config = dict(
    num_hidden_layers=9,
    num_attention_heads=2,
    positions='rope',
    tie_word_embeddings=True,
    init='trunc',
    init_std_qkv=0.0888,
    init_mimetic=0.7,
    beta1=0.95,
    lr_head=0.00617,
    decay_shape='sqrt',
    max_seq_len=128,
    doc_mask=False,
)
Each number is 50 + 12 x the weight over its row's rms, rounded and kept within 0 to 99. Layers, rows and columns count from 0. The size before them is the row's rms in percent of the matrix's.

# layer 6 MLP up, 640x160, rms 0.212, rows 561-601, columns 120-159
098:54 68 23 42 45 84 58 42 66 42 58 43 72 48 72 41 55 37 32 46 30 35 54 43 66 35 63 57 58 78 34 55 47 32 35 72 41 56 49 68
099:40 37 55 51 54 55 73 29 51 62 52 38 47 71 38 51 53 48 44 47 41 59 48 59 53 42 71 46 37 59 64 33 65 49 39 56 55 39 65 41
099:79 43 34 60 77 54 60 34 35 41 51 52 44 52 66 49 63 54 60 38 48 35 49 48 49 40 45 55 61 52 33 63 46 48 58 41 64 40 48 37
094:52 49 54 55 33 26 36 40 53 62 42 43 60 48 55 72 51 56 60 51 50 58 40 28 60 65 55 42 53 21 59 51 62 30 75 58 41 54 42 50
097:51 27 36 51 59 52 52 35 58 32 35 50 53 53 28 45 53 63 54 39 40 59 54 41 39 60 26 45 58 40 36 60 40 55 68 52 65 42 45 41
108:53 54 46 46 49 85 46 48 46 27 68 58 43 57 55 41 37 43 56 33 53 67 30 42 47 71 69 59 37 65 72 42 31 43 55 39 50 41 29 48
104:40 39 40 51 72 57 57 65 62 39 43 51 37 47 49 56 50 54 42 41 50 58 65 51 52 43 25 57 45 58 64 53 32 46 65 51 53 48 45 68
109:78 29 25 47 57 41 59 61 32 53 33 56 23 40 51 71 59 46 55 32 44 59 28 39 55 56 55 44 58 39 47 45 42 51 60 33 59 44 60 55
104:52 51 72 44 50 56 48 48 33 58 54 64 72 68 23 56 52 44 33 68 54 79 63 56 71 39 40 49 57 40 42 30 44 50 53 46 48 30 38 38
106:57 70 32 40 54 47 46 41 50 47 53 52 50 55 54 41 45 63 64 45 24 54 55 41 59 64 49 53 67 46 59 20 37 26 44 54 48 49 57 57
094:52 61 54 32 50 73 56 57 51 52 51 55 57 60 26 55 46 42 58 76 59 35 34 58 69 46 65 34 61 46 46 46 48 46 40 48 35 47 68 34
096:51 52 43 39 42 37 58 45 46 53 86 44 87 62 38 42 51 46 45 24 40 55 54 24 38 71 29 53 63 46 44 48 38 24 58 67 55 46 57 60
097:36 54 43 47 41 52 49 56 40 46 50 66 67 55 51 44 27 52 59 46 65 51 62 53 58 40 58 41 50 64 35 56 47 53 62 37 37 44 53 51
102:46 65 41 50 37 54 48 43 59 55 49 52 42 34 57 64 56 24 21 43 62 45 56 45 55 35 61 49 56 34 48 45 54 59 52 56 66 64 62 41
103:54 58 87 47 41 47 40 44 43 56 61 44 49 50 55 75 74 34 22 43 60 49 38 62 65 61 52 52 66 55 34 32 33 49 49 50 34 47 61 59
097:30 51 47 51 46 45 66 64 63 42 62 45 64 26 35 53 54 40 69 35 49 66 53 31 50 43 44 28 35 49 50 70 51 62 64 70 33 60 37 67
103:46 39 32 67 51 53 42 47 75 63 40 73 45 43 55 45 66 56 54 53 38 46 41 54 32 34 40 33 44 56 44 35 53 48 68 62 48 56 62 63
096:58 49 43 87 39 70 53 34 54 54 48 47 45 64 47 44 27 52 43 48 49 54 28 55 48 66 44 58 48 50 63 60 36 60 41 37 51 54 55 57
092:67 41 42 49 57 62 49 45 62 55 46 69 42 38 50 36 46 52 63 38 57 45 59 58 54 40 48 51 75 42 32 53 39 68 43 47 55 40 36 44
095:59 63 72 30 53 44 53 51 46 47 60 90 70 57 31 43 52 66 49 45 25 67 48 55 69 43 59 34 47 38 50 54 48 52 51 44 44 53 50 84
103:64 53 46 50 63 58 48 44 42 53 49 51 45 68 18 64 46 48 48 43 53 57 42 49 48 35 65 56 32 34 31 55 47 34 75 69 58 94 38 51
101:45 55 63 58 46 54 35 36 48 30 61 73 46 74 50 65 43 41 30 55 34 51 49 49 70 45 45 42 58 59 50 57 52 41 52 78 52 65 55 44
100:57 48 56 41 36 69 52 46 28 43 50 34 50 61 61 55 19 40 45 31 41 55 49 54 34 31 58 63 64 52 45 57 41 55 48 50 59 57 52 45
096:61 47 42 47 57 55 35 57 61 57 71 48 40 27 59 43 26 41 60 50 22 40 43 51 39 56 52 39 72 43 39 49 30 59 57 32 49 36 40 52
109:23 40 59 53 44 53 55 59 61 57 65 45 42 43 62 27 56 41 51 67 46 46 35 53 39 52 32 59 66 45 29 52 47 60 72 31 36 39 41 58
098:62 58 60 43 59 51 36 58 38 48 32 52 35 33 58 22 63 42 53 56 53 20 63 54 51 45 36 41 46 43 45 55 43 57 53 58 78 75 46 40
103:53 40 77 45 53 45 34 52 50 34 69 48 61 58 45 61 36 45 39 46 63 71 53 57 54 63 46 44 55 66 54 48 39 41 67 66 65 62 38 69
102:61 59 39 18 41 55 58 51 54 43 43 62 75 50 70 43 68 47 59 46 69 56 74 44 51 50 49 45 46 47 62 58 23 54 54 46 43 75 21 58
098:46 53 58 48 60 23 71 52 57 58 64 44 61 50 44 54 48 58 76 69 35 80 50 32 54 65 38 64 45 44 57 44 47 44 61 69 54 69 68 45
102:46 60 44 51 44 40 44 48 59 54 52 35 42 30 36 61 62 41 41 49 57 69 53 46 37 30 53 52 46 45 47 48 29 50 50 65 60 40 21 30
096:37 52 46 32 46 62 30 37 61 34 46 54 43 32 57 56 48 51 55 47 64 39 36 59 53 63 56 52 68 64 65 35 51 47 37 43 34 46 46 75
099:45 54 54 26 37 75 48 42 59 31 44 50 47 41 68 43 51 47 36 40 60 64 51 51 61 74 55 63 39 46 58 37 62 57 45 68 40 54 77 34
102:51 50 51 21 56 44 48 53 51 31 64 30 54 47 75 36 62 51 39 62 45 52 51 45 44 46 60 61 57 58 53 70 46 63 46 46 45 39 32 49
101:55 29 81 53 86 49 41 52 55 52 29 45 39 56 54 64 43 43 54 60 65 37 27 39 55 40 68 49 38 55 56 43 73 24 44 51 59 37 56 46
105:66 51 57 49 48 71 45 25 23 53 52 63 38 64 49 41 43 47 50 28 51 53 39 74 44 45 61 55 46 40 18 71 53 45 51 30 56 51 55 54
100:58 43 66 48 32 46 41 48 32 47 46 45 50 53 63 45 69 41 32 46 26 66 80 20 52 51 57 72 58 62 41 42 74 66 38 42 36 44 35 38
096:51 46 65 52 46 79 63 43 45 55 51 58 53 39 61 39 56 46 60 70 46 58 64 42 64 28 49 54 52 61 59 55 49 54 55 66 52 66 42 44
101:68 49 51 54 53 57 05 38 54 36 50 43 46 59 51 56 37 64 60 33 42 64 44 62 71 24 51 39 29 29 44 41 63 60 57 52 39 45 55 41
092:43 59 45 59 40 41 48 33 55 43 59 61 43 45 48 66 53 45 63 36 48 31 51 50 26 64 39 52 50 56 57 63 50 58 26 52 61 63 51 74
093:31 40 52 56 05 34 40 56 56 36 79 42 43 53 58 59 44 56 48 41 48 56 46 59 80 62 19 70 57 75 50 48 50 47 37 51 76 49 54 55
087:56 43 47 48 66 72 53 37 23 57 57 32 60 48 50 54 86 47 54 68 35 37 54 53 68 71 50 51 48 64 75 43 57 42 57 46 34 44 52 66
# layer 6 MLP down (transposed), 640x160, rms 0.111, rows 561-600, columns 120-159
097:55 68 61 44 47 23 43 57 30 48 62 60 52 45 48 46 57 50 63 61 56 56 62 46 50 48 58 33 50 57 59 04 38 27 53 46 64 40 40 46
104:66 32 36 54 70 38 36 42 51 46 58 27 57 33 37 66 67 48 53 67 50 48 61 59 55 53 49 67 70 60 38 60 34 50 51 85 54 27 45 30
100:62 17 66 54 45 65 44 26 52 41 52 62 48 88 30 71 35 47 46 48 70 87 41 49 45 42 50 44 39 36 57 54 58 67 39 37 48 36 64 64
093:47 52 56 58 45 61 65 54 53 40 49 43 43 37 26 33 52 29 43 40 46 40 49 56 57 26 51 57 47 51 73 51 52 54 72 57 55 63 57 61
097:44 66 43 58 48 45 48 53 42 64 48 59 54 64 56 49 66 56 33 50 42 48 46 43 68 59 29 47 38 50 54 68 46 46 68 43 47 56 74 30
105:55 81 32 49 36 54 54 63 45 38 70 35 39 41 45 33 41 52 63 48 60 62 36 72 75 32 50 56 53 53 46 46 75 67 65 47 85 52 47 39
113:40 46 23 59 38 54 53 61 54 56 60 35 79 56 43 38 55 66 41 20 36 67 40 47 27 60 33 42 45 43 46 56 51 35 61 56 67 38 60 36
113:69 67 59 35 26 45 54 44 45 43 60 47 75 11 70 45 50 57 63 55 50 68 56 41 50 48 51 70 47 52 34 54 54 42 62 49 50 50 43 53
112:30 48 42 66 74 47 42 33 59 50 49 40 45 58 59 26 47 51 53 48 71 53 71 56 58 37 43 46 56 53 59 42 42 58 57 39 28 47 65 42
102:39 60 63 22 41 56 36 47 46 57 48 41 64 60 65 32 59 39 48 46 49 39 55 58 39 48 39 59 55 62 48 48 57 42 42 63 42 48 64 57
099:64 39 56 47 59 30 53 37 55 36 31 41 57 55 44 55 61 42 53 56 33 45 56 55 42 55 45 64 58 64 56 43 61 50 50 36 58 44 60 47
097:50 50 61 60 58 46 39 53 56 31 46 56 44 45 58 48 37 58 49 61 46 58 63 61 47 50 39 51 55 49 54 48 61 78 44 43 22 62 56 29
093:56 42 49 50 66 61 53 47 56 29 32 26 30 64 55 34 37 55 45 54 45 52 47 67 54 66 69 51 56 42 57 63 30 65 78 40 52 26 43 45
105:61 70 50 55 63 34 57 65 57 31 44 53 50 66 39 43 67 47 54 39 58 37 55 33 79 54 30 60 53 31 61 32 53 58 58 44 57 49 64 55
101:36 32 49 46 39 43 80 54 60 61 37 60 49 56 43 46 32 55 42 46 59 51 59 51 34 63 67 45 53 54 35 51 34 46 44 54 30 61 53 62
085:53 25 69 48 57 60 74 41 56 68 37 41 53 74 58 41 55 50 46 65 58 69 35 57 48 42 60 47 42 31 46 43 40 51 75 59 38 45 29 45
105:53 42 24 61 77 41 47 75 46 65 60 61 31 28 67 46 67 53 43 47 63 41 39 53 36 37 38 52 46 42 63 52 39 39 64 45 62 45 51 51
094:51 48 48 25 50 21 46 67 53 58 56 34 37 22 50 34 41 38 43 44 64 66 57 34 70 73 41 47 36 51 61 59 49 32 70 45 61 61 45 48
098:43 74 63 37 53 45 59 59 22 52 73 63 69 38 49 53 44 45 28 47 36 43 61 28 54 31 41 35 49 52 33 47 55 34 61 60 60 48 46 60
096:38 61 61 74 80 42 52 51 53 62 23 49 46 40 34 54 59 64 60 61 60 36 42 58 52 62 38 51 46 60 35 61 52 61 59 43 30 59 35 61
097:50 54 62 65 51 56 66 55 47 76 38 35 43 41 34 54 47 58 55 50 60 38 37 29 47 22 59 43 52 29 30 57 39 39 53 40 66 59 66 32
104:63 65 64 29 44 44 42 55 49 51 60 52 64 56 50 52 47 53 65 37 48 58 46 33 57 59 52 76 62 33 36 47 35 43 62 35 38 56 63 43
109:56 50 61 46 34 53 74 54 41 28 67 65 45 47 56 65 50 35 54 45 54 51 27 58 45 54 67 46 51 22 53 62 44 58 54 17 65 19 41 51
093:84 53 38 53 55 63 32 62 50 45 72 43 68 49 32 70 40 54 27 61 60 61 46 69 59 62 62 57 51 37 36 46 42 77 36 62 48 56 40 54
100:38 39 52 64 52 43 60 54 72 73 49 54 37 54 65 48 66 58 59 45 49 51 58 42 65 46 57 59 33 39 44 54 81 42 51 37 49 52 37 60
099:23 24 83 44 41 33 52 50 49 52 60 60 41 66 70 35 66 49 61 58 62 35 49 56 40 61 47 43 44 18 49 40 39 51 51 40 61 63 49 46
103:39 53 47 72 77 39 43 43 41 66 43 52 61 46 64 48 45 27 86 73 40 39 31 39 35 44 25 47 52 57 46 62 53 51 54 23 48 53 52 59
109:63 36 34 57 43 36 35 48 45 49 45 37 45 43 40 55 78 70 61 57 30 73 50 35 44 51 43 46 43 57 52 52 58 36 70 35 38 18 70 42
102:50 22 46 60 34 59 33 46 46 49 40 50 50 40 42 48 50 28 30 37 58 40 43 79 51 30 62 64 49 54 35 48 51 64 33 35 59 47 43 45
112:51 56 37 62 68 43 59 64 74 50 40 57 44 50 63 44 85 63 50 31 37 36 48 50 52 43 61 45 51 65 47 40 67 63 47 19 34 57 45 54
092:44 34 40 48 50 60 77 48 58 48 43 52 69 48 67 33 25 65 35 48 33 30 73 39 64 48 45 50 60 30 48 53 46 77 65 54 58 60 53 44
095:57 44 57 59 60 66 17 61 32 40 44 45 53 71 52 78 41 57 62 47 72 24 36 59 49 52 55 57 75 34 41 60 55 52 49 43 65 48 48 54
100:49 66 63 44 47 54 56 40 31 43 68 42 26 61 68 24 39 52 47 46 50 53 48 43 31 26 52 58 58 47 47 57 66 53 35 44 30 48 55 74
099:49 28 44 52 22 48 32 48 51 59 66 55 67 59 42 46 54 57 46 76 43 65 75 53 60 73 51 33 28 48 48 42 51 50 58 61 43 58 40 39
103:66 34 48 62 35 50 21 42 62 54 56 50 58 55 50 39 58 37 39 50 36 40 64 39 40 36 58 44 39 44 54 49 62 58 35 69 24 20 35 42
098:40 50 55 55 42 51 45 56 48 65 56 58 37 46 52 44 66 46 38 31 52 62 45 56 49 51 45 55 39 38 63 62 61 66 41 61 50 71 24 31
094:55 53 62 64 79 42 36 48 51 32 54 53 29 49 35 40 34 51 59 00 57 43 54 59 55 58 35 51 51 43 57 40 42 59 34 28 45 68 53 57
094:70 63 53 57 73 23 55 64 58 58 47 46 56 52 54 53 60 33 56 47 46 68 54 69 55 31 55 59 45 61 41 53 48 57 45 70 59 62 53 46
105:65 45 45 40 55 39 43 64 23 48 51 28 60 56 55 42 49 41 31 68 46 41 32 38 61 57 61 56 50 61 45 75 49 69 26 56 65 25 58 42
084:49 62 48 56 67 64 58 61 53 69 36 48 50 54 47 50 63 33 33 52 52 48 71 55 47 32 55 45 48 51 49 43 48 57 58 48 63 56 26 50